{"n_layer": 13, "activation": "swiglu", "rope_fraction": 1.0, "init": "normal", "init_std_up": 0.0528, "decay_fraction": 0.913, "seq_len": 1024, "doc_mask": true}
Each number is 128 + 24 x the weight over its row's rms, rounded and kept within 0 to 255. Layers, rows and columns count from 0. Numbers have three digits each. The size before them is the row's rms in percent of the matrix's.

# layer 4 MLP down (transposed), 512x128, rms 0.214, rows 381-452, columns 0-63
105:155126147114183146136162111141130107183131131132146121103127102115153156142112111110175158107149164149139124110142121144108135106148165150091163174112119165142157067172087140150084139104114134
097:130109164164112088141130118122099135133116132108127115144133103133074156146160196139077162102106156164107088129122089101140154089145112114122133141114154132142150148107125152127124094124129150
098:118110121181146177148148139128149134136137130156094111106155110097124137094167126123185169129068126148134145147155123129152107112116156144163150112082136109088125127149159123123105133138177119
104:124125137114106127115136095065119134106132128107133121137146124118122138124103105148116115069146105103121115149133116152106164120096123110070105092141114101113119121121116137124153099130080053
094:157102141113206087088166138135129155128105168136151133122096132120119151121119143095134133138128128118097136120178109134119154145128166098158166174155153151122166123102139123157173114122099108
104:112121112162123120131167098167151146109109143111109113175058169161107150123139112108090089124091136105140089118143117145116090089125105127148158146104120140125131115150127103096125110124178139
095:124118054155124125091109108106132120110108130168137119089156131084150163131105135106117130132134166109119091128124115123150158149164143147075150131137168121116105145164143163120123097096100139
096:118109127106130143167142133107110168121106127109153118129103151147141111135132146097136110122099127142126095129109154073119133137129136089129122141156128054108126099146137156110130164091156111
099:116131124164129125127109141125122146093158112168180110122132157158138116125134158153151113161110135147127087177132156132087115154160111125124167112139096159110104090113106108122123129171105101
096:139149136090112116116138156153135124140141133140116123132143102103153127178100124122123109118141105115099144145146108177138135121122100146134112112126132127133105149150102164149131185123135131
096:117125091138117167133163132124107128202125145092142165085132137135164163089139139114099118122085103116092098122112134127076155134133089148110131097129161122093120166147070129108104123125157112
104:092121160105140121108137146110124124131126128165108118089122125140151120088108118100125121150124155100149114107104103110127074124132137138132110150118129126115102133094111095155161126133156172
100:124125094099118074155154073151120148127162119135123128165108118131072162145099138176124119120130153112123093137134099120146129083125104145104137116125092121096121157140138116140138089136140126
098:151118135113138122105091154146163115112129116098123132174129100156102114140126105120167093154099107117131134100108099151119115045176081140104115132136107139122118084079140162105122151145137119
099:116128110151148094126101116127134146103128145102148076150112110096106135143131176135138153112101134081121144113090118137139157131117118125175136097133113140130139099157162153172114143130143168
108:128136085134132203114113100125124102128111142089168125173126168131124144137120082134070123097145117111148112130099089131142130127101146114147129136094122139142147157136092136156132092134126059
102:155158092093151131105120137138095178145135122109126122109132106160174122112113166103199086130106099104106131074088092114156143124111156083129165120118131150119095124111112124133163114128144122
103:104122156129150138131144165172114140135134131125122136155106136163100100095092058130150127108167135119128124117125114115075147116103149128139124122130101132101135121145138123082142134160147122
100:101121102101141145125138115103153119143157137071122137137153193138136159116111149141120120098108107121144090141130135152100089141106182138120151178092125115142127107151153080114134138181152086
101:091135073097107126135116108132117144086147139113138107150081132133121132091174144118107118143103119117149144095107121127098081161130137152118169109116115112109130107141152175116112136136109117
096:112120097086109142109122100143149162088161122123138109109124109110162104142114117090111120147124106153103127171116143145149089118152139133093132149123132101102090112134115109150117109098129106
102:166121139129161139152129144139153089106164139144075151151117144123113109085151186123141132125093126153115141131134137140120137143127103114160128137105103142113076114065138112143122127150110139
094:131128151130161125111159119111098113105126136112117126125144132135154163103101114115134075134148121145139119136148107113078170119161128194123134171124119148195138101145157130121148121113108141
105:147125111108162135132124094092151133116096087096117141099130122154094155154142137098137124105137098099129147148186127114146102152126163159159146135174122170123145082166150135129153156113116095
109:108139158119143099155151192092176170134131132143128118085107131116133129133169132160110141151161110123129133120106162137150085163080127116122119148150101113147154129150128124167178108114112102
098:118151118120095111113109140093135102146135159142139101093120153199152150155126151133148086130110102113097099158165116105136100089110119152138130135092141110113133099082086121155102151122118136
097:127136130120106140168133151127120147109068112093144127134147107147129111117171151084147126154093103087127155135123108125156126137102135131154140105087119112105139156133183165096121126106077182
100:111144101114104123127152159179102105152127158120155100169131109108147160150151092125140162119118134126136158099116123115142125137128124090148101106116140102100123087128099126152132134114091158
102:122119133157134121152126128104157107149133120109140114139130158165110167112131113107146144153148153107122133114126116142150107106097156159154092106172142111094126144123157112080123146153164131
105:169124145122132090079147181108163182193129143129149108128068167161140130146141102103136102122161116124099117198135119120108152115137115152142128146113127106117122126176087127138149119140159121
101:103078130131159145134133144152134090144120144151155155122117111121122083097160124112162125095159122109099155107141108129166166122166108144132134154138146108108124139132108099087104126082075138
101:083118086151120126131119129141150147167100135130116129109132113135142146118161130127119152127134057156096141130151125131086121099144163132123105107151140103131148134145125179144126133137072119
110:130152128122098131112115145121091088099152124148122130088114130141075121138162139132121099112205122124126142144113113144126148107102097138117140119135139100106161112111111101148140091079121134
102:123115124105142147095162079106126126154135126126107103133143150116129122134145111134107102156120092105081160168144122124149117149114158148116145165146196113111115128107120117114108092101160147
094:148151199128134143089168142160127150128139111153126112144092118140142124116108125143126153107132117137089151146110099165085153134169132150121115190116112112125146112125129101145091116135116176
099:142127121115095118190120115155111103128140130126136142102125129117116127146101110107078120073129110126201120138145137167148142139076067097089156138104131143136116149177120100165140132117122100
097:124143150120142125166106146099142143136161125081126121124134106143138126094123129104099145148176129103143174118128122077108123145113123100158134136111168122098085115146090118126102125113147133
102:163146096125102144099146127139112118133126151174101146101173146111166125131098145147153087108134113107121143123126135164160140110127139146143124108150126127130121124101148123157121164114131163
101:133104102098128134160154116090156139158086094119160163146136129116085138094133140135137149116106123130139181106100130113112110110158157122109132129138134175120110148118111147144160150093059136
098:091144118120097081136129142128119180148133144083134141135170137133125119150128128090135115105149149132100087176166133083105138131105113093104114136169133126095155126138117132131126130120094126
095:117125147154151134098111152130111108142087089094146138151121114120135081112146159154162150095165151139123116148119124123117128163118150098146118163124136178125157112099116115113151141112081157
104:138141098150168142145146110133095134099100146138133143056164129154178117121134155074138129140090121170136177128094133105103133125157172123113116111139162097096095119140124118158150111098099126
098:147172122137167157113101096052135154134162155129134120093120139135133106126116160137127092086158149132075131109148155138130109142122138126124130138167098105148088142115128120118158112144130132
099:141139128160121121132133093154096159108120090153111092122107118147092135135105148112109107156102132216086144119123151089129129143113121102080155101123114187158088128134132140111103141121163155
095:157142112163123154162121101152132156123174093143105171145144102125129084182125150123117126115124141135144127118156136167135129152102113113167119131121113077115167126084109143182105134131108140
106:140138159157159172118124102135117109143153133145137149149136126130142134118163098122121099108098120119100118134091103145057154151122105130161134149137122149106106142098111114119140125141102151
100:150158109121104112142161116119087140130104175130122151160168048146100132134132141123134117139144114123157119131137103126074128134150108125103120159074161131107119130162135127110066140119135113
093:119125101130130109097118156171113069088168113151121092128090150161122124087097126125159115120116102125131147160152134153092127133153118146086130154119149141134107153125145109078136165105079160
102:121100148151133122091138113116097156099148143106097122134115091112132116144191157093149098133140167168089115096088092153104114152120149111122113115135138131120105153130118163085126160141155135
101:123130132122124155138091145131120142127092127122115126145167145141128080107132127173135157150154168099130128119134153122106142139192140138118140114120153088098154147101163122118094139087087111
105:119165176128124133124099170116129129158139125114143150113133152135143127092097138115121126097155123136125128101148139096176115165123130146129150145110159113154100169115142132186091106127081149
097:129116115100118108079162101098151110072104122143135144138145127096170132155109150151178145121130118097146154099155152165121142137151139171068093130138142107151147120093132105145124120139152124
098:092112140167140114114146117119119094108140136128126107143112171132104160112129142106181109183153151104111130147091112117110128088156099159102148177136124084138152166146097115090146066132130081
102:105125133081118127147112145129173135167139167112132133146160106107112090161156113144147124113126104126166120105138141117140132110099123132095135116145129128141123105089146113131160126157110109
096:134116116098133084113135134118127075100131161174125069126127095146136166149137153135132129113119091124093092137098112106141139127106112135096123112087109126136081123149121141105134127129135142
105:120150135159104148109141106156118115169152116145145107120162164148147124137161055123118144141122088116138151122147118145192136111134119123105132147106117115135134100161157148128115149157132132
104:177087113106156109139092139160143156126130149162132115134118091156131096163137150114123121092120160120149132165120132123124099135086116149144121076170144081153152143110120140153127148104112095
105:137129132131144174144088125145139148141155112110125096169131156136141123130128160133123098128122104069129117122116148151113116102126152173086147103098137144085146172095129173090150163128136102
107:100144113109145081139114169089154162105126110103086158110134089154129086066125120153142144124100152114114174151110144132125159134149131111163115093134131106105101100160159085106116124081112138
099:125139169097116170138128143109108124132176149141140149128108157107146107129176125170140116147128127121094147124092115139115138097130144107074128112133122130115141126106107106142150113130144132
103:071155157118114138087127147127111127137103103132133142131148118158140124135128116142070104088128122104113098135082160117108095134155103129118144112158145102118140164176102176136131125138178128
101:162117097148111172146153137105119137112165131152141149095103156148141164135126119151143135127137092098119132142147160108147154136144107128178139114103116166124139164142095156141129130123107127
100:155150136144126124124100129135136112123088120135161091120121122147129162117145114130127142115117094105149159115100164115129149074167104186138102087132115145152163149117172112112144113118098129
101:083120125151086098127153096118108110089148130098161113083086089125144129099183142137106136136097119181093123179105109105107094145121135109142138162101124125136084115121114129162101120112114132
097:120149082159160135154129153151133135115152116163127124132179173158106130100078132113107165097118112129176178156082108159135161119127087120123112108148091129155140128135129150131126125127108127
102:142093140148125134125134138124151144105104116165109103159078124102133125123146132134159146148105169088129179104119163142120162132127103130121077113142096134127123108151134162173120160083179155
105:196152099135098134115124147163093143078117100125117135130101100105130117149145145122123081086106124109130097117137137092132142098151131142124105169114149168144145143130136111100129124133104091
091:084140148085127131110146183150113135131117097121138125122110131134097118107133120128128132121128132126177105149096112123105141153184122106146159109137184158089155136124136095118188140131159123
104:154138116127145103096175151162138106141103147100132132182120182105106171101172067145145168137107132144145126147136160163120119121121115132106112133143141129108142114086119145130109077106157110
093:080125156068125109115142082149162130136145180131097136066156136151109118143137089136105128113141145115086116110135099134112117140169132169152133149139088085110150104128091144094136132120149131
099:173091137160109108125133110106132178099136108131091178179122161148190107134199150175115148124139142133111174141127138155135130113115149108154144122156107106153155154148151125174127176126115130
094:159116095156155094084089131102125105109152128117127129128160196106111145129120126140168139135148128148139135177143149117127147099152137153125088115087109162152091154124114145154130155103132116
# layer 4 MLP gate, 512x128, rms 0.16, rows 382-452, columns 0-63
096:151135137170084110093095100078171121120132139121146107126135137166145112112157094141158106156092129149136093123135135089093121124086120070112122119134134073099103097120112131146125121117152129
097:102133134174117124158101113118138134129150144137121109123177101103125161161141134112095104176135131126161050178128134133131108147126156122139129171138076103127094106076143145159126154143147153
107:082185127179112125108101100141093121110089128162143147160133127130153107162117140113122108130115155117115145123140154062152105138124134144120125096156134127128131118088107132107107130147108143
095:112118069111143115137136129142139129121144141126098122134135108082108144106137082123139161131165132112096144121132183122120129094140121155124097153088148113119123119114103146139119137142119166
104:119105103142137125105079157135119090150161107118100132149118108147136070135100161130077150134101126113105092166136118114117137112186117125119127169157115149112133072130111125077117110146113150
089:091151135111149105134107162118153101147150099147113110111143120128102113111085140182158109085111111166121123151147146129142149119145094141143107133176107115096077085132122114149148118086106125
092:128186123090109181147181148083127122136096152143071143189103106151144160128126128136133153107122101121115130157118154114112181105113137132137139135152133093141138105134136143145145128131118127
101:144129202114123175099106128132147161148112167091145103152108099100127111142121112106134164172102129138134115135114151165151155081075136078118166119129136129176119112118120134112124157130106149
094:118135172116110163116165159148153102109133112135091148111111197113138170188152138094127115124123098117122105102119126148136132118079135133079143105124127114100105128120142144119105121111147093
099:162144121145124137140078159136141091122126162165103092137152122149151087126091086159124162135121141128127096106093129137114120158124136138125140132161119132090155148140154168099129146128137165
106:174140137141150178168164150118131135169140153173121108129111121106119131176112149170082132149128131130152102145158136123122130087114120157100091108153121155120132086144146142138110119132126153
101:124149123120165144140117144157158129073099127112127124125121127102143127152117118147114134125119137186136143091162101134145114127102107116097128179128122163116113144137138117061093130148141143
099:103139120156117142151121103118090119121120116156107107151120132110119128124093164166150068103156097143128169157122176108169108131133133161087130174138161115101137145149075142134121167139099159
103:063127088159124173128100133127147126122118102092127140129130102064135158105128181110092131094146093124105151177138146153142127167130131151160121138152142138148141121120125126155145125132139110
098:169146123081112147133147155098166092136133156122138114143109118143174072121141153133158130100131077131105126129138145105098143123092146154114140147111149142138145119159147143115113130130114100
101:062107092126168125145078137105100164126097143125129129153097092152120143108162154119144191109120122121137147115128116128166140157087141111102106106144144122150138135130129104113120126111147129
102:088155116148102083123104118153151139174084146129106127101093104122135143145117149107136143121131143142130125145122179083149088139105140138083128194147077138122184127132109133068127130122168131
107:119098122118116139140137088151164159084089146125168121092137155104158124116129172112131170097137108088116131116163107157119124182131136100113130128156117166157115124139109084123119105139134106
103:098101139152142122187099087128152117142103088165109169111138166134137113145176142124106146156138167095118159136088133191131141108130097129138082160109153163140112103097138112129179120139104109
097:132122136138215116131111172136146090165137158113131149130114128104125121079108164163126134137156128133115129088121156101155119128111154159133139092167103152131098153120121147145077145154135137
104:143117109112144131115128134163112139126128151096136127139116160111149136124134101192149112101132090158115124146087144116196130185100162115139115142139095162108088109115143113100144153114107135
101:118129112132140100119085093144128122100111113095134153108125064114137116110136141160141135115110081171120124084124130147091118126085169106159142122103100090113105116094140107146140132107139132
104:144101120143116120158119092131138120160099130165150080104104144110112162101085116088136156119132136108128145110145130118123133128078118117159090131113087153110136129123112195180162131116119100
097:140109113138146124142119109152108066083134124128097120135156126131147106145172131146120155106126171104142129130166113147130148126140108154137140115149148110078109126118107137123094134134167110
101:143144106124182149125104123109091082142109129139060190146166087127102105109104136133122132109104179138109114107142156093106122170105129093171162129149132083128152141105127129159116110115143140
100:127108134086121081119104170123108139076089137105109102101138127146131118078142115133139091137151111119113143055100135122181113110113169148129130150109113130098141185128134117073135192132120165
097:144155159133136181111137126148168109133095098143091131112128116121164141166116145131105140122129121129134111120156170099120117142119108152117157117153115123142120130071143135172128126160178126
106:118138099111120094124129117094151093149133119120151102142135181151131114106158113122122106126090134133131122126131186163135081109135175117095118099160138098109122152119173154110136158139129121
098:158126119106130125125118121159097059109135113181118138131166091160095151105160140165086118123141096113116151123119178127163109095143166163120139137140098132116140146151145119105139101131129132
097:106089131154121155136129132136136146175172128143072120136134157136123113136122139075098127148094127113128123146138171121130140151166106081130117083127097098150145175141119113121165101131127153
099:141134148130088135111133130132168141123165129111119151146114109107153114137122164161109134145120102164145088091169083164120164103083112112105152123117162141103139108106167117138105170087130087
115:129076122135091099142132126142106068159142168173116080086118139142119065156137139160122112108117116135161148088098153126099125113119179120141178112180111126082149122142093087125106099123161135
102:125133125154118124150136123153168102148100139108104131081106093131130086118149167140124149174116130127123125118175140125146098103136170109129141125142109129147153165160127115128141118106146125
096:087104158135105146163140113161145139132094135132144145078108110115137127110196087150135114128120172092135118128130107116153075148110118142157138171126101111146147127105121110123109127134146110
105:112142138145154089131155128136122137130157103122127122161154112192086123098104154229127121087115137117104129138097117162128135153158096113156123106151107133146148135100149094120077135145106091
102:129137129145106121132134119130107115139110157119118149137134181174148102133120080126130125100077164104132108152160157119141149141135108080149132131155081117151140133105121128075140099121076122
105:098120070123096147170169137081144140126163103087138167100118072116120112145188129151106142106055130135146129111123103129153114129127118112133094130127168165161153093143112086137108116124120112
101:174088122059131127115119129116150127099162103142135179126077155168130093139143114118100091136163136119148111105119127119117106100135176112169135126162167172114151127096120080145128144141154156
101:140107112145155132092109173127093183174162128132125127122136131107137134177147120176142152114124110120126157122077128122129134156147104128160122150095122117185146125107140106087175135147113149
098:100129102122097146156121117095185130110128162127100128155112130104119135148156184120067109161115135113124118119122125146108131097169129151127125167142134155161097088151170095100130113145124115
098:139113177143145150107120092128116128174128140132154147135160130134145122092145136104106148157136073172130134152080149115142130120117150151093166153137147147116125081118114118167127156184151102
106:101102123120097124138133112166131097129122141130126132158150142112124115104177069114127136167155111088148138171150151105160107129127139152126168150121147142118155116145111153192127118135108165
101:165164111139166109157128081149127141125151088138117139101138091110135150103163085152140110110123145137133106095157114151145162157102134137114125103127134131118096119125165131167156047123181161
100:151106129147141149148051170135172080117169101134128110127131137113147144153116094130095118106136126096145133135158154137125173114155204136144111098123129120158148116165114163117138120114111128
101:146146126161172134103117087113131095117095127086107144098140124144157128156164126133112137077160123136116120094074115157141128148105120140159144146122125129083126122139128091075108140098137147
090:108193126169163116128129100139182134105101140177146159126137106155172122171138147110137137127182133155095101148153132100136120125128110173119124148147113132124114099059136092131175130117117112
097:145161152093154148106134076104126121130073138135105157143128128157139113096082160175108145120098126119138126118125107146169156122089143119099173071130087168144111130100128125130149103147119112
106:154142043124107127124109141141132110154148113144140110140145111091126111124138132143116122104127140167156132115176156079133082176132116129142122134162132136089115140161153114132120109143157134
099:119127106121094118126163125136083156146149137157116124131102127145154095123105162103107122121131127208100179119099126141128093145106113122118109144126143113106170129189108154137106124135164110
104:079120127126170129112133135089162129130091123151118136063100097151153147157144108118153122132122109125149130117101083112146159110110109117103122131126141142117143107104118105099097117108137091
099:119153141111169127115126136151105133111144094143135105153155125135132123177146168165090128114132101110142114123149142164113101194078084166168123137149125127107137118081154090122125125152124094
096:121122127120153125132149129131146150140127112137118132140093123160120147146153161159136107159131084117127123094083161160178129176126134157138159105110128139161132163110120104123090153129107092
102:113123093099110123157118139158165124119101093091093132149097115131083117139153142101164085121086138143170115124138093117132072121178140145132095113094161111107176094177108107107163098130119093
094:126148132155135127120139131115150153176108104095102138135111147119129138115123121140137119127128172106157145118126124093122073114151100161117132148117154157140148128080114117105181129130148123
094:120108130099101174123105125139083138132187113139085118155146144159144119114110136122107102110129168141127161140162095105151164125129146161075135114124147105149155112144077086083086146091121140
106:122125121173146118144100143097139116089097142144111127107113097068132187110144117132159117113067102159109149106099140139162125127121142131123123170120115116104121121176119127117155123088169162
104:109124149114119134151132155130119109152130111136129111134087078158157142148152138137109110130136142127155137121116131133152139149116104126163132156127095086147151156124097131162115127123137168
109:139131126089134134086112120152092115153139140122160102143154184115136154194096163098111104100102138123142105140142117148118145136147108107121105179121125166131146153094133161146061158158113130
102:117151125135126132121099139134127131103150179118160142109130151099161096125172172124107149103081106126140135103109139135136159140079179146128118107138163167124157126122077118106160113119161120
095:085104082064135159107133165164098096102110126116093122109108125102141098153135133140157113111105164108111149130153160128110111106129111113117096137127104057163099093147126142120113106090088147
095:104140109114154135116165132182130122101124125135150120112124088150123110117184177134108136118134162136094157128173139132163143133101122099114162154128157111111113147121109135118120142089097119
100:131149128153146143104132124138087139116122164118144151117159128096074131149132146139125144125145115111117170100110136111119088176133112121087146170161090144145153138097099172102167117116126149
101:085141178122126141179121170090125123120147117117139182133129149105115100151091141152138112112119158107122130120137142151141105116118141133125137152143085120111123143140173099132153143166111126
099:123146118153078143134147165139125115171127124121115141116134153120130183162141079136116132110150166140151130168143137172138129118151153085125123129122112165142151100120100136128106144129114130
104:122124133151142134114130133128116138135131128130139124099157132151080164164140139098114140146144142121161133138123098180153117126151122121133135092082121119113158143120088138115104162133117099
106:134124126123095162124111108144120157108133117115121121137148126106124102131170125105086084118111141114116114168133135090159079118135146146140125189122130116153158159106159099114146178101123071
096:134082136126152077130136126153132121169085141133128129128125118135094121128092149146152152138145141116143172124084192075162128167127164159117147090144109142098157105146163102140149132111085114
106:136093096108138100091095102111133164145187141069128127089147126171110156130136133139102096137143096144141148124158131141102112135096134080106118117105127072162125126134150128113155124171141145
094:108108110127097089151088124112110151123161143165140150146147131100105159141123151100150127172145169083148173109142150153112149134167132111188121122125117130149140156110139086106145119156142099
107:155127115095121131132123127099140096106049127132121113100168104175128103123140131145173127125126108116083145096132081141139141110111141132157127116132122147143106159107136111107124150139101154
092:104150107098146149140153116105067120114095177161129095134101107210120106133154166131100118160132136125146143110154134098119110161148072162131144136128150122135113135116143130141120130136131121
# layer 4 MLP up, 512x128, rms 0.157, rows 382-452, columns 0-63
096:142142138086130146144154129106158140173113150131130133097133144130104107136155112148139091143132196125155109105105154168150075164143123125180146115137116164166088144108161131120134144171098131
100:119111132152097118088075079133111139157115184134130153141157142091186106144132119108122099185108114160147140109149127123090092084125095081102127140125119150103163153109148140118125146118109110
104:086167127157138105121117132129137113126107086155112160127128087139133099118179150154152127137098129100100143154153133068154115066107115128164173103194148161108130104126167140098120158184128107
099:112136101119128100125133144158136105133160086106126109101119113125145088168100145134104091128107148116157152151136120115066124171148132111110117126120143102155147177085125123080127129146081092
108:096096075148115094104099107137145137122155080146124164147138124163157127103113146128094104114129134145111070106133127133139140115144098124110164155163152143145144102156122179080139088155110114
091:115139159153136150162157161092097145131137117117118136110132114108091150180120105112094173123104143138160117150118189146125096119108086077157106104130118103144123129111151122111160165124114147
097:104070138162161119131137103144121140144188150105161095097118146145108102143117126112125106131138135139138119116195110122122105124129114164120133114079139131118123139100136096150133146104156143
096:134136170142129110113127116140150149148111163158119119165153157102131115170121152129191138163114121131161111137091109143101126113085145119126139131140150127134066119105165131115098137154168127
093:119082114147141143143093155148121127099168133181073114167099116134140067096152119136155121112109160148171117111117114159119156148164132154125199148158147141125117093073150135099072089132148169
100:173112130137100115103083117153140149111128111134177126062118107148141101098117115107120142168162136148145114106111110155115165133089155101159124126156113130151155162154128128073157109131131110
105:107137123087095117156153159147105149164093135104111118116172126112129128108103114150143153163147125108150135142101106152111116113130159121115105162103107159167143113169152130129134155136147154
101:118162103142152140102115159136112141152118115101126125127121125117138187095175125127112178107149112098130100153123133177117149160154154127164125123143127107143161139123134137137133128122162126
090:131136123156094131169156080114153121130120082185134105145127100094157080103116150175150109162167161104145116107139159121154100113109133108129103125110124161132099111154115130133125134090086113
098:143122150100098126147145107092136132142161133081124138131135122153111136095172106122132136139107153142128102093124107135111131121140141133142118113112119164099099121165121128154124066144110111
109:109140138124137159120103142149124128110106100122110139149148116155131127139160090089060110130105114152132133180151132135141137149113126128132142122125110156116114140117086138148126130114121093
105:131096148138140145154101139122130111157153133153104120119105125112108133121158103109144129121105087154137120111118090185157119127124144071124172129135099102144152093079134204125145163154136151
104:128111103134096132148109152137131146154106140137118116110158152104120177125104126098139122139139114075119123154097163116154084129126150131134160167144098156142162100139168151158158088146153160
100:139097120140120119132094165115165124141126147174119144139091128183138110092080128131128094147161097133097115102114081126136151106144161156129126154170099151165129183082090109089139191129126116
099:102139133127159118097145179177089120102136138144089129074145123151080120113127139147100125176103085109134131143117126152108129124132152100101160098110115147116101132139121127162160121155133143
097:096154144093158126154125140169142090160184091128121121138115189131138098131156126151112108131144101149106140170124153105138130115163101175130145114100108121150138096196122151120133080127113108
106:082113109133115099134189112131133140168164133151103162157165133168156127162143175134129094165125110117152135109140121143152127139128150109132109099095134134157144116140092133122143128169100099
102:143119084157104145096099110107106143108094122133156153147142079126129128101087146150075130154109095154157125112151132121115102145135113135143126157134116121139099122118154111112151125132142147
102:159128095156161160149140158145114102137126146076097149141114134093127136150115100133095116107102165125134102132089139124096156128150122145155151116140156132173081158126100114129152118167141093
105:106119150151123096172152123145138111116109115144135139102137141119129152100148116124126161104121116160121164128129128109137100138114111124123127111154129153152176128168134140135155079100126124
096:119114107064115158108154128100132142131075106128144136117127139116155113118144140135148158125138121102152135126140137099123109093119143092120119119118133124130151115092099159154163121151183112
096:133133130108117151109101154072133124127133131099120125103165113125095144126157135109144102160142183155112187081093125121159124126116175135100080156115171125121110131145160161110118111113124129
098:131125149161126125131137101108162162106123143138123133109129117147096106135126158163131131114087124107180102151132106121167117114102159121158144157144150127163120138117162113131123111176146108
099:113148116133133128154141134152118144140093151150129132172130146095128154105129136128111170149083145133159141168134140117107160156102112094118137154139098120133141161148147102139095134129132150
112:186127135074134111106187178096163140143122100150097114127135149154096135098110130121133108140108100125081113159104142083136172101152155190159125150114141095128142122161104126132166114155104096
100:136092133125101103170084109213150104119153150143104114131176152115108127131142130142113132121112097101192137106135144151123138161140124118125141106105115122096101135111125075114078077145142132
108:113089156089087104163128135138114113110121164090124117127128168152084126113106097108144121153122119106131119110120129078140092166141135095161127109141126087179116151146114138129157139147124144
120:116100125142082153120138081120094076145124160173147119114121106145071117144153146170113142074148129117143133113111135163080148175125156119118154130131117139098162126111072081170119128110130141
095:103161132156110112108137136151102105118114178112085170121131082159091095134139142109121133160129133095124138150125146145127130167122139098128112107132114114109131140193133147145141135152149078
095:137107101134103094138116148096148163119128119114119118146149112127153121122129131106121130141201101115134141179143160156084136119125171151107137165143146137095137139107156158127143136121113120
098:129116115125075067203098158155118140130112105141138112120126177137158106148152125108142132147124082151096131115143131071123076119119138134124127141115167154098137130094147129136122102144125142
098:153131160112120096080127116108133127125097124128094141177125146163106116070117115126164067150154149089091110149091106132145150098114132118087149155133163126162106118144133111129110162120132126
104:159107169176116150061136146137095085089079148161141124131130140159127155121070130086139084150161118119119098134120127141165124144111143112157148145130095083133119148107135100142139122125153073
097:144161140116136132145123184135156113129077153078095117126174117140149133141101138117133137172135116087084167159099121131081163135108118155091087126120102128085127090178146114099096133123107108
096:140103117142117075089161157124093153112127098082137120131140094087155113162142129121169128106117087119152188126102106149148137142151132152131133110169104137116148091168132122134156134105108119
101:084151086148135148155096118156159135119099149111174143171120119119160141080149150093167124146131152123086083163142133049145129129114149116111123118159146139153112113151131100167155178107119130
096:117157103132099146096131129139105090111127120133076169138148120109139112170090160106170126190123150092152091137071080083160085136148148156114119116143139111137103128139080124103122119126129131
097:132126142142126114116100174149101146177106143113113145088126159139127133135122136155169140142128105118143090124187139130115103120139173139122154116115071098103133118102115085135098100141148156
101:147093120142095147094111123099170131127175109165152145101160117125116081116116095111126121150144124157143119098153140155147107162159142133117109124143109125105129165122187115150092171130106151
091:127172155146105172106134102131128135109106125110123080138150153139146146099089109194115122125126101137087152119103100133127140084092101107171111135161128089109127130121111135146156147131159153
107:100123078128134164152129142106100116167102105111104128129161118134135171149152103165127111108117143134136086095091139173108160147135122121117147101124107104148117172143164116113122129105121115
098:154129156105136162145126164147193123172119106138157112114129131095155132122106070182136119121160166150150143174077143140131108136077150125151146129112107102161116125117144121107144101107131096
099:111111149146114099114117137108124083118108134140145165126143114117122110127121121091129113165090095121124140136131153187145159134170174113112131105130125111094127159108135146115102117150138139
100:089192159149132135116140133136125118152099133114128107142117164107100095134123135131138116114097128134143151135098131110140164155124121083092159118156121161195130159126123139125127126081135156
102:133132122087092161114142150162091144111149181134080130104128152102138119103117119132134137087132142133135094127123102118115130105154092119167141097094120123133153118127133181152136087145122092
101:142216148157124129134104142123147128093142099083107157185105116140104102112111105137145160165103100105129116126132109159129110089153135147133137177122125144169117153128148146137136160148111140
095:141148098088144110088121130156090153167131127114146149109173146137112124129110164126147118117142111091133133141168132115130118118135075153141145168146130115132094121071134131124113117133149094
100:142114144115114181127115123091169140156124150147141171111151086125090126153101144110128130107113175127118095147159092124107116097118115135154153124129104097120087149120078117143130131132143082
102:118160159119110111135137128124106169105101134142137139123158145116122140115116119128150089131125164134071165126147172136084118127141128097126125169129074139140078151147102116118118167104160130
098:127162132107175120118083168137086161149099110104140146084113157121120080126118083115108104114122123171146134080146163181131136127175172098135164122119137126109154113103155093151146102154113117
100:100143089154116096130134137131131096126140156123149114165126137106103151158186116122128135111157065160150115123121131123162113119148127102123112142120072154118161117168139164173131139149079128
101:149158097116095130143106139157140132121136123143139130118097155116111153148150168100140113133122118112132066124141179111150176174113156158141130106068142123141135146142144101102074123090138127
102:182171178122123114189114141144161136105156125121145132105124126097142094159121149183103122147155106093170122138126118149074107136127142079091141072092173137123142161103108102122150143099114096
111:129156132100145054159155149113130141118111135107150163099142111111095131143124122160097124150127201151133123175128195142113151163132121126106116121146108132131130117093121072100160101114099122
095:123130130096112125119158119144122126174107133146147137107132126176111116137141121135132102109162121109096102106124124118144096128132171119132128171110112082130062107121120173129103139140108126
105:151110101121109122155168111144124178133145134132109165109070113116098128174148133099187169143130172097149159122120162143124075127132113154124137146131159121129131096105168169095134130156141146
095:176160128147141139164111127154075119131117103049153114115139097123138142073160167109127125105100107135124084133145131115159155121092125073142121125094126140131120125126127150167113161142117101
101:151093142131116120090175139110109117115129126111145141134107128145109127117145109135149138098098153078119085133112145113107106161136112099141117086078099114086111154070106145086111100133103163
104:119170127160149145125168158146132130150129128136127091153130170103131127153124145163155137079076100110083106131167092087115156113112100119096120084126139076181177165161126119125142087136141097
099:155110170101102162083157114112097138142105127125102106087125119129102125120122124122163142167122143130117123100095096060081136099137181166119128150166112093122061128136135117115131133131110119
101:102163115134144119133123119142112134155117134105115158102149086110139128152136115137118117131146140137083118146132152139141084108144121070134144116140101151132136123114123089074098144152113118
097:128120117144099157163126137134144141111153122095078075143151110150137128117119078126122122120130126147139098148152087133162090132119119126152128170117153143167166131122081106123109128134093080
098:129103127149142111120137156099135088134141128141157128104161112133132107106153109128129103080140137121115139084084136171086131102132171126147113114131088104154154133101082125118162140159077153
104:129117095101105110169131127152111128146137136155098146126108126108107134125111132134140156167098130135150164169083119133162126128134124079115091127142111094115139080110131084147101132154087147
095:123116126126171153101182142131156127153136183115131109127098140104147105149107113115128117078089109126086127141146156123143143097119098155151140130061209143157137112127102146133102148120128114
101:096127141126100131157113158157157144137138114105089132107146128098180140078153121118136113101125110153110171116121159155084133074167119110135139122151131133094131116153174124104119159111133142
100:142132119095151151161125157173162167102125133160158138131153119147180137139136162129106112096129155145144128134100158130130142119089116156084123144103118162089153120112138140106114099134105130